Part of a small language model's weights.
Size: 14 layers, width 256, 8 heads of 32, vocabulary 2048, 18.8M parameters.
Architecture: RMSNorm before each block, no biases in attention or MLP, shifted keys.
Each number is 128 + 24 x the weight over its row's rms, rounded and kept within 0 to 255. Layers, rows and columns count from 0. The size above them is the row's rms in percent of the matrix's.

# layer 4 attention output (transposed), 256x256, rms 0.121, rows 127, columns 128-255
size [101]
[[106 129  72 128 137 172 142 112 117  91 136 128 139 119 135 168 115 120  83 169 113 135  97 160 172 128 141  82 125 129 137 135  94 185 147 101 117 133 138 140 107 124 104 123 132 116 125 174 138 100 131 151 124  77 135 132 135 138 131 158  75 112 134 118 133 125 110 134 111 133 118 110 123 117 153 122 125 135  89 108 169 117 134  80 103 165 113 176 121 170 146 144 110 148 115 165 137 133  89 167 166 135 120  96  83 117 128 141 167  82  70 156 114 145 130 116 130 146 128 135 113 107 122 120 154 122 140  88]]
# layer 4 attention query, 256x256, rms 0.116, rows 128-154, columns 128-255
size [ 96 100  96  89  89  93  83 102 100  87  94 106  90  96  93  94 104 118 110 124 103 112 112 122 121 107 103]
[[105 134 149 139 140 140 130 122  88 135 122  80 155 175 134 183 138 132 159 115 119 107 129 161 144 113 113 113 121 112 121 146 125 128 114 141 158 149 145 108  77 139 161 117  67 104 122 125 144 164 151 106 139 135 141 112  93 133 121 112 137 153  74  85 140 138 110 112 145 129 113  81  74 145 181 146 114 152 107 134 145 142 108 115  99 144 135 154  92 121 103 150 121 127 117 174 145 167 123  90 130  96  94 137 131 120 146 121 119 131  95  96 109 114 109 138  99  80  83 118 119 128 144 108 158 132  94 145]
 [150  99 147 119 124 112 156 156 147 113 130 115 164 154  87 156 135 108 115 141 107 129 150 142 114 116 155 154 175 145 174 132 118 160 145 201 131 111 130 135 140 115  91 120 177 123 149 155 176 115 110 137 136 120 126 145 170 122 102 100 134 122  82 129 129 101  87 114 117  81 109 139 128 146 130 107  83 159 179 129 108 127 119 166 122 108 101 164  93  96 117 134 133 114 123 134 103 154 138  97 149 113 148 108 111 158 102 106 153  60 204 132 166 101 123 163 142 138 138 158 140 149 113 155 156 142  98 115]
 [158 127 121 140 119 110 146 110 167 153 152 147 134 168 143 160  86  87 129 127 147 116 101 112 142 131 105 116 119 170 119 141  97 117 110 157  78 103 176 145 117 144 117 136  95 100 154 128 108 109  61 177 126 134 127 114 131 136 129 161 164 109 155 144 128  71 124 142 138 127 139 177 116 118 118 131  99 140 160 134 150 107 113 147  77 149 122 115 116 102 141 131 129 132 110  67 121 143 171 116 142 130 176 106 132 174 109 130 118 140 107 164 134 109 163 165 107 109 128 154 139 142 156 129  79 127 115 118]
 [117 112 118 128 100 165 149  96 116 185 153  82 136 146 128 136  96  89  99 110 137 126 133 136  84 118 127 123 139 122 139 139  96 127 126 138 121 114 159 118  78 138  72 142 110  93 140 126 121 133 127 127 153 127 132 164 158 132 152 132  99 101 120  85 130  88 122 129 137 148 135 146 116 129 111 133 132 111 127 117 146 113  91 132 148 108  98 125 109 127 110 125 107  76 148 117 135  75 141 173 109 137 120 127 147 158 183 154 167 177  95 116 106 130 115 127  80  88 149 127 160 100 116 127 108 112 133 146]
 [128 126 126 101 106 100 127 136 114 122 132 119 122 172 146 161 144 138 119  65 172 111 131 108  83 144 118 102 141 100 125 124 147 172 109  85 122 151  87 114 144 156 146 131 132  92  99 118 160 139  63 122 105 117 142 153 123 130 132 147 138 131 104 166 190 143 124 114 133 104 147 145 126 111  89 137 126 164  99 152 127 102 111 122 115 152  99 151 140 124 106 148 125 116 165 137 130 149 115  87 119 138  80 161 112 178  92 135 132 101 144 158 155 147 120 122 143 131 107 101 125 160 133 105 139 131 136 149]
 [107 125 145 107 100  90 127 132 121 125 119 132 145 144 151 169 149 143 101 133 107 113  97 104  74 142 117 139 143 115 119 120 120 142 125 131 120  77 155 130 109 129 130 120  98  77 195 133 121 138 126 125 104 142 130 140 154 110 131 107  87 125 102 108  90 120 128 137 149 117 159 150 139 121  70  97 101 111 118 163 160 126 112 132 138 142 144  89 129 158 110 146 164 100 121 102 143 144 171 124 128 125 138 117 145 163 132 118 125 128 107 135 148 190 158 139 116 123 119 133 135 135 151 123  99  98 100 189]
 [186 104  89 148 115 134 144 132 220  94 135  85 104 123 137 105 118  73 129 111  89 141 113 134 145 129 123  91  90  88 111  94 131 140 113 109 124 107 100  88 121 140 124 158 101 127 119 124 138 151  96 124 106  95 125 130 122 117 114 156 105 125 123 153 196  89 160 138 125  78 152 111 116 110 112 133 153 135  92 157 118 101 139 151 128 146 152 107 112 128 128 161 123 126 127 128 118 128 115 128 112 151 147 129  77 109 138 117 152 116 143 117 171 167 109 127  98 140  64 115 137 121 147 155 127 142 114 121]
 [124  99 173 163 129 129 110  68 162 123 149 128 204 153 127 162 167 139 111 159 138 166 108 141 120 117 121 132 103 142 133 138  99 171 131 153 133 113 138 105 149  92 101 135 153  98 126 118 133 151 169 112 152 110 143 136 147 154 106  84 149  90 135 129 161 124 142 118 144 113 114  97 168 140 127 146 109 100 108 117 116 185 139 149 137 135 119 122 120 142 155 118 174 174 106 179 115 105 174 128  93  91 130 152 136 126  92 118 136 141 140 123 102 102 165 117 113 164 148 138  94 115 155 143 118 120 114 156]
 [129 121  97 149 143 106  91 129 146 133 120  91 115 103 147 134 148 105 164 130 108 133 134 138 111 125 129 128 131 113 121 153 130 150 169 108  93 123  72 164  78 112 137 141  90 130 149 116 144 165  95 144 106 123 138 136 140 124 143 105 141 110 151 152 156 121 147 144 115  88  92 131 117 115  85 153 125 164  79 124 121 133 133 155 159 125 121 181 128 116 133 137  53 134 145 105 157 149 122 119 144 163 135 100  95 151 158 108 113 122 164 134 170 175 121 119 103 142  86 161 117 156 108  92 131 181 178 105]
 [131 147 122 165 102 125 128 168  96 132  78 178 147 129 154 110 137  97 126 158  95 145 140 148 161 112 142 114 169 119 162 109  80 119 131 134 116 131 168 126 177  99 134 110 135 103 124 122  99  89 154 129 131 121  97 134 120 101 150 164 134 137 111 119  69  95 101 122 139 165 121 140 110 104 115 110 105 142 120  99 130 123 136 151 130  98 132 155 143 132 116 109 153 120 106 138  99 122 156 108 163 118 177 133 108 110 155 154 121 121 118 136  96 105 123 118  97 137 155 147 114 126 111 130 100 147 126 111]
 [ 98 128 138 146 103 122  93  97 180 159  97 138 129 113 123 142 151 104 146 106 142 159 161 152 125 149 130 139 136 154 115 104 127 108 134 162 116  82 160 134 149  89 142 139 167 112 144 127 108  95 158 131 137 124 113  91 143 139 130 115 103 153 137 112 102 111 167 115 129 118 164 135 144 102 116 124  79 131 184 102 146 138 104 168  98 167 122 103 137 138 168 112 154 131 105 110 132 113 128 119 114 109 100 155 170 115  96 123 134 165 156 122 100  97 149 121 137 173 201 149 114 150 150 139 106  95  72 102]
 [ 50 136 140 111 135 142 102  98 122 109 102 123 100 120 113 105  85 166 112 153 172 146 146 148 144 114 146 111 141 116 112 138 157 146 144 124 112 103 111 124 136 125 110 119 129 130 180 123 139 137 124 167 178 117 155 145  96 120 126 111 119 125 138 135 132  87 135 134 127 124 101 123 126 128 111  90 148 131 133 101 112 120 144 106 147  83 134 127 136 128  86 112 157 137 110 144 123 124  94 144  66 163 112 140 125 147 132 144 159 162 123 149 103 181 141 122  96 103 154 150 139 155  93 128 105 173 164 137]
 [139 123 118 171 154 139 111 123 120 110 138 147 125 164 117 117 181 152 116 118 146 113 148 126 171  90 121  97 135 159 141 134 117 158 142 165 119 109 165 144 103 152 182 137 126 115 139 147  82  92  95 121 153 138 113 170 145 159 151 152 144 117 122 111 153 138 110 126 136 183 163 109  93 114 111 148 153 127 145 124 120 174 117 133 117 113 130 147 158 139  87 114 154 121  98 127 124 145 161 122 147 126 123 117 110 118 117 124 116 129  96 147 131  81 165 141 159  77 115 125 135 123  99 166 172 103 113 163]
 [112 138 148 116 132 111 117 162 146 106 147 190 103 153 106 123 139 168 146 118 129 167 104 126 114 160 158 130 112 165  73 129 146 113 109  99 165 107 146 124  99 139 133 148 174 101 111 110 165 108 158 120 119 138 140 101  98 118 102 140 153 131 175 116 134 136 106 131 135 158  73 149 106 143 115 119 122 126  90  59 136 111 144 138 106 143 130 152  99 136 112 105 126 112  77 183 130 130 123 132 149  91 113 133  86 141 137 110 124 130 144 117 117 127 105 173 103 106  94 150 131 127 105 144 158  88 124 124]
 [111  77 109 127 160 130 121 107 112 114 177 139 129  86 139 143 115 134  83 128 155 107  95 104 113 100 125 156 114  92 106 125 189 140 108 132 113 143 102  84 148 142 123 130 153 155 139 125  87 113 134 113 187 112 157 168 144 125 113 119 126 110 113 122 118 136 114 130  90 103 120 134 130 136  83 125 164 109  93 135  99 145 131  72 109 113  89 124 133 122 138 108 121 156 143 123 114 145 102 144 109 108 130 119 111 162 131 147  87 123  96  78 179 165 119 113 137 103  86 145 149 162 113 142 177 113 132 138]
 [126 133 119  94 154 113 143  93  88 138  97 149 120 145 130 105 163 111 116 117 146 112  63 116 110 132 142 161 136 119 164 155  91 121 160 103 105 189 144 151 135 167 114 109 132 116 109 123 110 115 124 139 128 130  96 137 146 106 140 123 135 108 129 140  93  88 102 127  87 129 117  91 126  93 120 115 138 112 124 168  88 109 131 131 157 132 101 118 158 133 170 158  95  87 135 140 113 121 129  93 172 150 117 128  98 135 115 107 118  94 114 151 131 110 156 154 135  86 174 134  95 149 136 108 143 145 100 110]
 [122 116 140 147 131 136 154  99 138 159 145 165 151 137 146 118 130 155 161 162 120 118 152 135 129 114 120 120 184 128 110 140  81 150 168 126 171  74 112 125 137 158 165 118 158 105 136  88 115 131 119 102 161 125 105 157  83 140 119 193  63 104 126  51 111 111 108 146 132 126 145  99 147 100 135  94 143 150 140 134  83 126 165 147 127 130 133 121 135 151  99 137 154 112 126 153 127 146 105 103 140 122 139 110 134 116 115 136  95 110 121 180 131 118  96 107 145 161 158 138 112 137 127 153 161 123 144 150]
 [157 151 111 114  65 146 138  69  85  99 120  94 115 106 139 123  91 153 101  97 119 169 121 111 130 112 113 119 138 185 122 154 134 105 151 161 121 149 143 156 173 124 122 155 133 126 158  88 157 134 149 118 135 109 159  69 161 154  99 187 141 141 137 132 164 153  77 154 119 106 140 120  94 136 164 104 138  82 120 159 160 145  93 101 126 121 139 134 151 122 131 143 168 137 123 106 108 104 131 125 102 121 108  88  92 125  99  87 126 105 117 133 165 104 103 135 147 100 152  99  98 107 164 142 132 123 167 143]
 [148 117 163 122 115 159 124 137 122  98  87 139 110 121 105 172 102 113 128  77 136 131 119 143  96 122 144 131 119 130  51  89  95 105 201 106 134  75 153 118 130 182  85 145 140 149 130 139 149 128 140 114 126 128 155 143 112 114  97 145 126 123 162 122 113 108 102 114 141 103 172 130 121 114  98 124 132  97  90 145 111 121 135 148 117 146 151  69 148 132  97 112 125 110 133 131 136 126 175 153 165 106 142 131 163  96 119 100 113 146 135 104  91 142  93 162 132 174 120 123 165 122 111 108 117 129  71  93]
 [141 149 153 128 139 141 150 175 123 157 163  83 144 122 155 114 140 123 108 150 106 127 118 156 111 153 146 153  93  75 144 112 119 171 148 135 179 150  61 141  90 102 161 138  93 102  81 158 150 133 134 154 135 106 132 115 102  96 103 144 104  96 109 134 112 153 131 123 105 118 124 159 143 119 126 128 115 133 156 117 182 128 131 108 120 128 119  93 115 151 125 144  90 142 106 126 139 132  83 119 136 155 133 130 133 141 150 138  73 170 144 142 132 192 125 121  87 142 128 159  98  67 172 144 107 127 123  70]
 [156 150  88 138 137 176 183 101 133 131 124 156 137 187 135  95 155 132 132 141 130 111 144 139 126 108 120  93 154 124 100 157 152 155 158  96  82 108 126 154 129 134 166 152 144 112 110 139 150 140  87 157 118 111 122 119 174 129 152 141 151 114 101 102 118 146  73 127 148 117  90 142 111 131 126 135 154 111 103 126 118 158 107 145 143  78 116 107 141 106 126 118 118 136 124 187 112  92 105 131 124 114 146 180 144 125 182 141 130  78 134 117 161 139 114 122 141 162 134 150 130 104 140 129  97 104 148 150]
 [102 141 142 128 164 135 112 141 104 131 123  60 138 153 145  95 108 119 132 125 138 108 122 126 143 175 118 114 116 125 137  97 158 147 137  72  79 168  79 181 158 142 160  90  88 108 109 138 126 179 140 148 144 152  94 126 156 102 127 136 127 124 100  82 103 141 138 123 155 155 108 129 137 135 107 144 130 148  77  89 116 129 134 134 167 159 112 116 129  99 153 162  77 150 136 153 131  85 125 118 125 141 131 136 124 115 100 140 153 121 166 151 136  92 100 119 118 154 183 119 122 171  97 133 143 132 123 145]
 [132 140 103 149 150  96 111  72  99  96 145 165 158 105 133 142 129 165 141 126 116 131 135 124 125 119 126 129 127 168 109 143 120 100 140 118  93 118 147 149 139  42 121 107 168 167 145 125 108  91 112 102 187 162 138 139  99 157 133 145 155 146 131 138 138 134 104 133 134 157 147 116 140 122 189 115 118 117 143 104  77 169 144 138 148 104 121 123  99 142 124 113 115 115 178 111 168 160 101 166 123 153 143 136 160 108  93 100 166 111 116 152 114 102 140 100 136 144 115 124  81 166 109 104  93 172 141 143]
 [ 99 127  97 132  87 107 120 108  96  80 126 121  85 189 118 121  54 163 114 125 147 132 121 146 137 122 127 149  92 111 107 173 134 187 122 153 121 128  81  96 112 152 142 112 104  91 103 147 122 102 127 122 147 147 135 123  98  88 103 153 129 106 133 121 132 119 113 128 139 167 171 114 121  86 142 132 146  82 119 112 122 135  87 118 117 117 110 110 110 119 100 133 148 141 148 132 106 113 107 146  88 125 124 144 121 156 124 150 113 103 126 108 119 128 127 128 112 121  68 160 110  84  92 130 111 104 137 109]
 [137 141 115 106 119 122 151 156 115 112 115 165 156  89 114 164 110 146 111  98 118  99 150 129 119 148 139 155 138 142 143 112 141  90 155 133 122 170 134 124 186 138 124 153 144 119  99 102 150 125 165 107 102 138 134 181 100 128 129 129 130 103  98 125 129 145 113  92 125 132 138 114 131 120 117  88 132 115 127  83 127 164 179 106 146 137 140 148 129 105 136 147 103 123 113  90 103 156 131 104 103 165  97 110 146 121 148 101 137 153 139 173  82 122 157 162 129 111 110 152 120 130 134 132 151 138 122  98]
 [153  99 100 150 147 127 130 155 145 119 139 127 120 129 153 154 101 165 112 114 109 142 112 139 146 187 104 101 118 159 154 137 154 141 171 154 160 121 150 155 149  64 140 158 141 133 126  99 148 136 158 160 121 167  99 144  81 116 117 144 176 148 123  95 123 132 137 109 153 144 133 167 171 136 142 151 144 130 143 118 121 120 151 131  84 122 110 162  68 123 127 118 131 151 156 157 123 150 148 125 138 133  99 136 130 149  94 134 110 151 124 144 125 135 139 112 134  97 115 111 108 131 140 146 101 133 125 161]
 [114  77 103 107 136 115 102 112 135 125 148  97 103 163  93 148 106 137 156 101 154 115 160 151 113 118 113 110 108  80 122 110  99 130 102 151 136 152 164 153 117 130 154 121 113  84 113 106 122 106  96 104 162 153 145 124 149 132 134  94 155 104 133 103 163 101 111 160 116 158 168 112 108  92 139 132 101 108 118 126  99 120 132 124 128 122 158 148 148 176 118 135 133  92 165 171  96 174 121 138 136 148 157 120 117 121 119 120 150 157 160  99 139 115 159 117 145 147  68 113 131 160  85 145  94 133 101 130]]
# layer 4 attention key, 256x256, rms 0.114, rows 128-153, columns 128-255
size [ 91 109  88 100 109  93  92  97  93  95  99  92  89  87 102  99 110 106 106 108 106 114 116 115 121 117]
[[ 97 149 114 134 107  99 140 109 173 111 137  93 141 152 118  99 162 161 135 163 114 140 129  79 124 138  94 102 185 133 128 121 130 120 116 117 176 101 127 124 134 154 113 178 146 119  96 192  80 114 106 166 154 116 110 118 143 143 119 155 134  95 132 116  75 157 113 133 100 129 157 128  74 122 110 170 138 105 135  87 157 118 145 109 144 149 125 171 123 114 118 116 159 218 115  94 159 118 173 130  86 160 155 117 106  98 136 116  96 130 116 115 156 137 153 180 119 157  95  92  99 144  99 128 143 121 111  89]
 [118 118 154 108 159 128 118 156 126 132 108 120 158 106 156 113 139 159  88 151 142 125 134 117 109 107 128 138 130 126 178 125 146  89 166  71 162 125 101 120 132 104 137 139 101 140 169 158 109  68 160 127 111 131  73  95 144 166 147 112 126 130 124 128 149 149 148 124 105 155 140 132 181 131 125 161 122 168 114 123 105 138 109 171 145 161 106 164 151 124 121 100 162 118 144 142 151 117 118 121 131 103 159 111 142 135 126 114 151 155 155 118 162 128 132 167 135 120 153 129 145 148 136 115 127 133 120 112]
 [164 153 139 124 143 112 119  97  78 125 137 149 143 133 111 144 103 118 137 135 163 123 123 136 120 145 145 107 178 105 111 130  98 133 159 174 104 101  99 112 128 120 103  78 143 158 150 130 106 134 137 107 119 148  92 138 145 140 155 105 122 102 125 137 110 188 141 120 112 140 112 117 114 152 150  97 139 148 142 151  83 165 150 125 147 121 141  98 131 149 109  93 137 111 147 125 104 104 116 180 117 160 123 115 185 115 157 148 124 122 102 129 115  75 135 112 142 124 120 152 120 153 122 157 130 130 130 136]
 [147 129 128 191 126  77 122 109 104  92 141 165 143 143 126 142 119 181 152 135 133 130 112 129 138 116 136 119 167 135  80 139 116 156 147 134 130 127 111 136 184 136 140 149 109 150 176 169 113  74  87 104 113 155 150 114  88 106 141 145 120 165 126 155 158 130 134 131  84 158 149 154 118 137  81 153 112 116 107 125 142 117 151 132 103  68 130  73 118 107 126 138  87 140  90 134 130 118 130 121 134 174 130 131 135 134 125 139 130  72 129 190 128 151 132 113 111  99  89 135  69 165  98 159 104 126 112 133]
 [142 112 155 119 105 138 154 156  96 138 138 113 134 179 131 169 127 137 137 138 104 110 119 131 167 104 150 135  93 116 163 151 138 163 128 120 151 155 129 141 123 103 147 109 116 131 129 108 127 117 131 107 114 144  97  81 130 108  75 165 142  72 194 132 101 104 119 170 124 111 116  87 138 125 193 132 132 138  91 179 125 130 129 174 103 110 172 111 104 149 138 106 133 155  75 122  86 133 143 162 130 184 139 116 104  98 147 136 121 106 141 159 113 117 108 108 125 147 144 132  84 144 126 142 121 146  74 129]
 [162 148 130 132 139 121 137 123 146 136 166 135 139 130 114 135 126 107 115 137  93 132 134 102 127 140 173 137 135 155 140  93 130 134 113 101 100 182 123 122 115 105 156 162 123 119 136 121  88  97  69  88  97 121  95 134  77 138 125  88 136 133 100 110 139 151 110 127 123 144 175 116 116 148 155 121 109 153 127 111 134 119 102 144  88 154 105 156 137 113 119  94 136 115 130 173 117 125 121 144 125 133 116 110 139 122 124 130 133 103 157 122 100 106 130 167  67 112 195  98 127 138 116  91  99 143 139 128]
 [116 152  91 134 146 134 120 107 154 106 165 124 123 154 130 126 134 118 136  95  77 106 100 114 104 120 156 149 133  55 130 114 144 142 144  96 145 122 115 156 139 149 132 170  47 107  75 157 103 152 129 149 110 119 110 165 132 118 141 144 144  94 117 144 139  99 100 111 127 112 152 140 113 124 132 121 129 134 111 140 101 104 128 123 144 104 103 112 128 142 120 127  58 121 117 133 149 154 111 190 127 152 135 154 127 158 101 141 103 150 111 129 103 139 115 129 138 108 157  79  93  87 143 146 136 126 156  89]
 [ 82 111  96 121 143 148 142 132  92 160  93 115 137 134 108 139 120 121 132  87  99 113 101 137 166 121 116  96 104 152 180 138 162 131  85 151 107 153 120 124 137  91 111 166 101 133 148 118 169 123 163 129  90 104 114 134 116 137 135 107 109  96 101 113 132 118 121 130 138  94 108 157 123 127 136 114 179 147 128  84 137  92 126 147 110 117 113 127  79 126 116 115 100 122 153 143 196 125 129  88 119 124  92 102 162 154 117 103 134 125 109 152 105 135 135 120 132 135 114 116 137 134  99  83 102 142 180 131]
 [ 89 130 123 138 129 115 138 133 167 109 131 155 118 131 119 161 139  84  95 139 111 114 128 164 104 148 118 118 150 168 170 106 129 103 150  94 124  78 107  98 138 152 130 161 119 152 100 127 123 124 183 116  95 134 168 155 155 127  76 113 149 126 104 106 172  74 130 114  90 134 133 141  86 111 103 108 138 148 153 117 150 125 106 128 157 131 111 126  96  76 150 141  82 135 126 135 140 119 109 144 120 112 110 136  99 197  81 152 132 163 172 117 114 104 112 118 112 120 123 111 119 113 153 121 143 143 125  96]
 [ 94 107  84 149 144 144 120 124 109 132 120 131 107 121 162 128  99 123 136 134 159 142 102 188 133 110 114 161 168 130  93  68 120 114 100  91 168 123 116 142  88 165 131 143 148  85  90 112 114 152  88 127 124 132 135 140 148 179 137 116 135 126 106 146 171 127 139 111 104 126  98 158 152  92 140 115 129 108  73 138 114 156 127 145 109 176  98 128  85 140 145 136 119 139 127 110 122 147  95 128 129 134 150 101 151 108 110 121 117 206 118 118 142 177 135 116 143  86  76 146 152 158 135 132 153 100 144 137]
 [118 114 160 152 133 178 124 127 128 135 117 134 132  97 188 116 111 142 147 113 152  94 136 120 180 145 116 123 127 140 108 136 133 113 125 119 159 125 144 131  92  93 162  85 170 108 162 108 122 128  99 103 161 142 112 125 100 143 144 135 116 122  89 147 119 115 100 150 123 149  93 100 166 108 177 174 180 145 114 119 166 125 160 106 107 102 109  96 143 149 125 113 146 151 124 137 135 154 150  86 177  60  89  99  99 123 128  99 134 114 146 103 110 110 128 120 117 137 121 127 177 139 135 138  75 129 145 165]
 [103 117 161 131 173 158  78 126 156 126 110 125 114 107 113 129 121 109 142 153 135 134 147 112 122 131 134 125  92 121  93 142 118 122 145 173 103 140 146 122 126 133 131 104  98 123 123  76 138 157  82 154 162 155 133 116 104 180 141 117 142 118 118 133 136 140 162 135 111 118 111 131 155 129 126 142 170  85 140 148 137  89  91  87 113  92 104 100 141 143 141  97 160  48 128 124 132 155 144  97  81 119 115 131 155 139 158 123 104 135 166 150 164 105 138 123 116 106 132 127 123 123 151 148 107 110  92 149]
 [105 143  95 103 135  99 113 152 120 142 102  89 107 130 152  78 106 149 159 110 114 160 119 169 117 144 128 100  92 174 168 112 117 119  98 114 120 105 138 102 159 162 137 109 163 110  80 106 128 150 173  99 168 174 121 155 148 110 137 160 131 138 114 120 118 134 174 136 158 109 102 161 146 124 125 130 140 151 112 131 149 131 136 164 116 124 123 131 120 121 162 149 104 131 153 116 182 117 132 133 122 187 121 113 161 120 125 116  66 142 117 125  99 159 161 167 115 110 140 139 109 153 116  87 171 125 135 115]
 [126 112  90 132 135 129 106 154 149 121 113 167 153 147 122 149  79 105 131 145  89 154 116 163 117 156 107 117 126 138 136 114 151 103 114 160 143 105 112  78 140 140 207  95  95 103 121 155 116 123  88  85 104 158 133 197 126 108 135 140 123 114 103 112 119 127  92 131 124 106 146 119 117 158 107 151 164 110 108 156 101  85 156 112 100 106 127 133 138 149 124 134 136 160 116 147  76 132 137 139 121  83 123  98 113 150 131 129 111 131 159 118 153 114  97 122  98 137 114 119 148 118 117 112  98 120 164 147]
 [ 92  77  89  92 146 123 166 127  83 137 130 134 128 123  93 168 141  80 119 156 127 135 164 177 136 161 148  96 144 117  98 177 105 135 170 106 117 118 139 121 126 146 127 171  86 141 103 151  96 121  90 169 120 101 138 141 148  98 143 117 160 123 123 103 155 140  97 154 152 126 163 143 116 139 148 129 127 125 167 123 100 129 117 109  96 112 156 142 141  93  85 109 129  99 151  88 106 139 114 122 127  92  97 108 104 138 102 137 164 142 145 145 145 137 141 147 158 119 141  95  99 131 150 132 134 153 138 133]
 [171 128 136 165  90 122 109 103 155 108 104 131  70  99 105  97 132 156  91 111 133 123 112 174 110  98 109 122 122 109 112 123  86 136 101  99 162 134 124 110 113 157 135 125 112 161 109 118 121 132 142 161 129 127 151 119 105 143 123  84 139 115 142  65 102 115 117 128 107  85 117 128 145  93 104  99 117 120 163 126 110 140 145  80 126 149 183 160 172 130 144 148 147 112 123  97  95 130 109 139 155 135 139  75 108 122 113 111  79 156 122 117 101 105 131 130 155 120 124 162 129 133 155 114 131 129 170 115]
 [ 99 125 121 138 143 111 136 142 135 123 101 155 154 113 105 116 135 141 184 110 174 147  91 140 111 152 125 110 134 154 121  92 182 135 123 108 212 127 125 115 129 161 108 147 124 150  65 159 122 157 172 112 140 151 145 154 141 135 146 144 152 110 135 112 140 136 153 125 161 122 177 170 121 137  96 121 116 123 139 101 108 131 147 144 106 143 165 112 171 127  80 125 149 106 130 154 146 142 150  96 108  96 135  85 167 107 150 121  93 138 133 171  85 176 139 101 155 106 163 123 126 132  82 144 150 123 100  92]
 [ 91 138 135 110 147 102 107 118 114 113 141 132 125 139 111 153 171  96  98 120  85 155 131  67 162 139 103 150 108 121 130 136 163 160 119 133 132 109 119 135 113 131 131 119  71 118 138 149 115 131 106  91 182  98 143 159 104 143 128 103 130  97 138  73 134 145 130 134 106 145 157 132  82 130 126 156 126 117 174 133 151 130 157 122 100  96 116 126 115 110 121 129 121 113  79  94  98 101 109 163 150 120 122 157 112 143  73 149 161 149 135 117 130 137 154 103 107 113 142 146 132 133 131 137 119  85 147 125]
 [148 117 140 124 116 106 109 121 142 132 109 120  94 133  99  98 165 138 124 171 113 158 130 125 139 170 146 115 106 111 106  99 131 115 138 117 111 112 158 128 155 168 159 127 143 135 159 111 104 150 155 141 175 172 164 143 133 136 156 136 135 103 121 127 119 157  91 133 126 159 135 112 171 126 131  70 147 107 117 114  98 164  79 138 134  99 117 126 109 100 138 130 121 123 109 129 118 134 143 115  99 114 117 152 123 107 172 116 153 104 114 106 150 182  99 132 126 161 108 104 189  92 108 106 122 125 158 155]
 [137 150 163 155 121 107 139 102 120  85 119 115 139 151 106  87 133  96 135  99 135 101 195 134 139 125 155 168  98 130 146  78 114  93 132 163 131 126 106 117 117 160 128 143 114 157 132 122 128 157 114 134  83 115 119 117 132 120  72 144 107 116 112 117 157 109  91 140 136 136 179 145 102 137 128 138 148 127 119 120 159 129 110  68 152 117 149 110 105 115 158 171 121 139 113 187 148 186 119 138  91 116 151 117 104 117  97 142 129 115 123 115 135 110 112 161 140 126  76 122 118 163 141 149 127 143 125 112]
 [168 132 137  92 135 112 133 136  91 119 100 119 143 191 152 124 116  79  67 112 147 183 137  98 113 150 109 105 133 125  99 105 106  73 149  96 148 109 151 131  98 133 142 141 115  80 160 111 142 112  93 100 127 129 131 109 110 142 147 143 101 152 122 139 116 161 105 160  83 126 151 108 154 162 101 133 121 139 127  97 117 110 146 149 134 138 140  83 119 102 125  95  90 112 117 109 183 102 141 137 130 164 156 171  89 145 142 145  88  50 151 139  89 141 107 147  92 135 110 109 116 155 154 132 164 134 123 136]
 [159 149 164 104 101 114 152 151 158 142 138 105 119 139 156 126 138 145 158 115 126  95 151 161 137 107 146 101  83 113 146 143  96 150 102 135 124 133 167 162 122  86 117 133 102  77 109 112  84  83 170 119 164 131 126 109  79 149 146 135 118 105 133 149 143 115 152 146  94 129  94 131 125 130 128  92 128 120  81 138 122 133  85 132 143 151 152 122 135 109 125 178 114  97  95 153 179 142 131 172 136 142 159 127  82 132 156 112 134 139 198 145 125 170 142 114 107 128 128 133 135 150 113 161 139  85 168  83]
 [147 184 145 145  81  96  95 160 153 122 119 118 146 143 119 153  99 153 117 109 134 138  98 131 126  79 118 128 119 125 105 137 120 130 155 136 142 147 116 113 107 147 107 147 135 118 137 194 142 135 144 144 161 116 142 170 129  93 125 120 141 152 123 135 156 117  99 108 149 142 128 145  59 167 138 119 138  92 135 188 152 178 138 132  97 112 122 131 153 139 129 123 128 153 138 128 152 112 114 150 136 145 131  90  82 123 115 177 178 119  95 113 100 105 180 112 118  83 164 127 112 145 118 135 174 136 163 128]
 [138 132 127 134 150 118 152  92 154 127 121 154 149 142 128 146 167  95 156 122  51 165 100 148 103 122  77  99 106  79 119 159 154 127 162 150 120 181 111 115 110 101 140 125 118 125 165 108  93 154 125 135 161 121 157 112 103 145 111 115 153 145 107 119 116 150 140 128 148 151 134 146 115 153 136 149 131 127 139 131 104 117 106  91 109  98 131 129  90 138 124 153 117 104 157 111 177 119 100  91 106 120 100 112 128 135 126 118 166 137 154 151 147 116 115 108 104  83 138 159 137 147 112  72 161 138 146 141]
 [ 91 123 144 188 130 124 131 126 130 110  98 153 112 124 123  65 122 163 115 140 159 129 118 115 120 109 116 116 118 140 152  92 113 132 112 131 139 131 142 119 151 123  91 132 127 153 133 118 117  99 159 133 138 135 131 170  93  98 162 127 157 123 159 126 111 109 136 121 140 101 107 123 154 144 132 132 168  97 146 122 138 141 101 160 126 130  83 111 137  99  94 173 151 135  92 152 120 127 110 103 139 158 134  89 140 132 100 151  97  64  95 116 113 176 133 129 151 130 126 126 148 160 167 145 124 148 162 124]
 [114 165 167 145 114 116 129  98 131 103 154 129 153 102  86 157 169 125 102 120 134 117 115 114 153 125 109 136 115 166 135 100 117 121 118 100 136 122 145 109  99 120 139 110 142 137 103 137 134 171  88 144 137 122 148  83 122 132 154  80 153 149 137 141 136 103 114 128 120 153 108 104  83 128 175  94 120 106 178 136 109 116  97 114 148 132 153 169 145 153 116 122 133 176 102  91 119 133 121 138  85 126 123 144  90 109 104  55 135  70 108 151 175 113 120 139 115 129 119 157 133 146 136 118 119 126 130 129]]